{"n_layer": 10, "d_model": 640, "n_head": 5, "n_kv_head": 5, "head_dim": 128, "d_mlp": 1728, "vocab_size": 8192, "activation": "reglu", "norm": "rmsnorm", "norm_place": "pre", "norm_eps": 1e-05, "positions": "rope", "rope_base": 10000.0, "rope_fraction": 1.0, "qk_norm": false, "attn_scale": 0.0884, "bias": "none", "tie_embeddings": false, "parallel_block": false, "extras": ["capped logits"], "init": "uniform", "init_std_qkv": 0.0273, "init_std_o": 0.0, "init_std_up": 0.0273, "init_std_down": 0.0, "optimizer": "muon", "lr": 0.00156, "lr_mult_down": 1.5, "beta1": 0.95, "lr_head": 0.0074, "warmup_steps": 200, "schedule": "wsd", "decay_fraction": 1.0, "decay_shape": "linear", "final_lr_fraction": 0.0, "batch_tokens": 262144, "seq_len": 1024, "doc_mask": true, "train_tokens": 1312000000, "steps": 5005, "dataset": "wikipedia_en"}
Each number is 500 + 50 x the weight over its row's rms, rounded and kept within 0 to 999. Layers, rows and columns count from 0. Numbers have three digits each. The size before them is the row's rms in percent of the matrix's.

# v: layer 3 attention value, 640x640, rms 0.0497, rows 84-103, columns 384-447
# o: layer 3 attention output (transposed), 640x640, rms 0.0444, rows 84-103, columns 384-447
v84 099:511575472499489529485508417501490593492442491584519495536531598551561498585494504417406476529463459481519524491583473557578494507407453605522433482518451495489511591535554422592508523500452505
o84 099:462492531508500443532491549522519517555444463500556427478453520530385484496456543550520483521498523531379534429407425486504466454473526557541473518484487481513476467549441449497452529575461479
v85 100:456527510457575513486435585427536452444446523562465552456523512439565456518523563564486511520531524508440493467466530528467622409435487514471600542478481496481512454456527553447568505552460406
o85 098:510553490544484513526537472593464622476490467394473453403502449500503460477467455446474516518550540547481493577483405461344462510514572575364501424460531479538488516492452452653450511465533448
v86 101:541462515506550498498469455540505503512582506475519532497562550592547473446505433465494473442469550424505431490423593479525478545511546522555543482567563530435542503561539470515509540457576444
o86 102:442427547478460491482530425461526532475488500548510458510517499424426507598498550471476471474571530579475508486474442556385576399545473486586577611446545430477426565516492470408534374405492485
v87 099:501528497587471462586519417446562650581522390488565509562531600539481440428586458442543525491473522411466584522522465542481419525467467551476548485501477529365544565468443475495654469602580470
o87 097:435493502517525517529516494472433496354521502440375489391536548466564599629492516550592443357465409463527473551450522465546484509440517495534569530512480455592479471496473477432468491458622533
v88 104:481555521494489549542533389507497492441460549491410471552608439507470481424542473412507525471420514465494450509406505479428528543591535571543461509468402480471438447529443555448439493482418471
o88 101:437473540572487489594568537573510546454465467443621461539504535514500490579443551517490571482478535546446508482566558487559443409391600479527421564473518525504582535544426464475443522432506548
v89 103:541594528570516469440474477505472499554476481456404589456546456491497483568514405477448539617448410525534591483494504541490545506446435518407479493515506460493550505475549507484590496615535526
o89 100:447572430473547513438479518478481442540444563422547584538420454491478570514549519542538527478524479519546413496440520545454462487445580493568481453525592532527473499488502560555477554502579534
v90 100:578511448552495480469559532590473574434475484539478394552501515459559522538521459523479532532463413432520500540495518440455607542475506509479488496526483614396504498462511588536513529427434489
o90 097:478531473494515480462498530412541488563500460525574558587562432461377513458426523514516401509462563537458465452529455465432479588493438466489555497568472466497558490504430479479487503487486473
v91 106:532500509557464497499563507398487438418588455508559478483441564528487483503538513493631448435479506505610551473463465434519498543492598445518431540604560450439477454530502586465436553474457561
o91 102:504555590478493523530575465515524363482557470536535511492512465548516489534447521547554507470451501549496503516529511449495475577506541547447389521571391410454523533484549454451506515461536444
v92 101:406457430455534423441588536418545558370367551475496552468479525535512524484527520530500560435497483483505479564469423594466481518431478512482428475461610413522594462559529453530549487440493456
o92 101:584602450508540547636499492466505393502478471398465462475578508456516559502419558456582494498567511497562487574554561424574479456443446559571534487460529584508468451554520425576546496417487569
v93 105:510496458474474491462448439514519511522535438473574578492507469460456600459508427456493546452500459524492533463631486486582498526481498431477628405429485552558444478569495517513514472530428427
o93 100:481530489491529525549548554495451499541497485496563568572470532532559474476546429495473594473613464413476595397392529534510555527444513545476510594540560590441524466472353465556568509435551515
v94 099:501482457525496563484473576476495491492506448543504501528534514526519479559541620465462437548474515522530511547462527440485517442500446506589465515549398549442546460626575583492454448568577593
o94 102:443497499550538500506567561539448467500500515559452466570576501482492506539507552570530512447559473492512509481525467571511589535471481496459452450498520442477498450533598548601544573500676500
v95 103:491439430505445380492550496679532569503550547503484439392449513432488538442389564458515391538480507577575471435502512441514419510527440430490526528510463571597497521573497467470469498491509476
o95 100:512580561532552640557479444502509434463473533603485567452503492414424436458529542511483491423531569452486469481494496407456524560503398478456507456473488535492519373625435458597540450501582472
v96 104:523490458414493527420519557456557573530530531505628499538451534594477428458477456427499511507580541606539535513426493478527383486477499514511519523499492551429517567534420555486456529484495457
o96 099:429558454566520563550476512571539425502528471443483494461507483458575482413499513611464499519393495539507493536472426523465483542508454506489497563543463494536455548538517394511492570469407456
v97 102:489531465420462431453563550520527435545566456516540489512489449443453350523526489453504469522465466463500496504436472508439582541516486446507512515503511563453575528472460517406473409474459584
o97 100:462476464481483501508456413468500534395516479578399582450456536510552464571491455396521444419517519546519573485496506423449630551470475466498471542551481545554521462584410418557546473393454507
v98 108:599464567456479521459463465526432524480576554493529576358570561538549430557609421525559465457490544504480508583476526480533538523452536525482497494464448466538511461578545460487536498496408520
o98 103:619576538507492517426534493493449557525504572488459519548567473412334494544461433509436570541490498485514492467561559480461509490467417537529510488492508490425493423430495427532529517536559555
v99 103:489617523578506498581476504595590442423509358467532516489409462606502488515417485404470520523479518545427508499515498603470424456448502499442573614541467497458623510474429519487472547517412442
o99 100:487422452487469522491431481578496569590452454464507387513431364427546503520540515540470448527533542451528502414600521424569552473567525505579470413460482548417475585433516570444499410508572446
v100 106:530576497445478578476597416537581590469554564511498488431494464377449532548474526474436422474441445557520470434531477513474416506450582518555422413584456482438449500571432471517516450495530483
o100 103:517473508565494435561471561494500463457579495546520532479525526572474485545538486548517548508535494434522563582522514552525462478630479499345406536463542472511452509495518608443520476525519570
v101 105:514529487452513456476428561525477501454513454553494508498498513438614537458464546509456590514477509535548563468417529500568453452499466510513459500566404440465497466563529544460504562518441451
o101 103:502511477561452517518436545465465513501577569490494464496606613474526457507498537520525480479583468593450439470491508374510525525463444446550431515487531504525494522461525507488518443476491426
v102 100:536497478489507530469389416556425476529568429486556525477587477523433500518438482473499406554505526604579501579524441483502435489529494550441549476498569503641488496598402512504522520527541443
o102 102:487490564462477477494535485462486542498469497589578457521539528529475489542616480400517543441556572558454642483474388473483469513475549570441530480422516390438387470482577526460533469506523539
v103 102:452499469443454518479546495520514557419460574573463591453531581499390547518456499456464519526537458491499553551388520442535451421408405530462513572459478483574491351406444454467459482474462587
o103 101:573451484506424545504463447537534468432524519513433607530519520506570430504516481476551459590460474494513531479531595523503594557530611555478459470423561514452576576484480492484550538424527380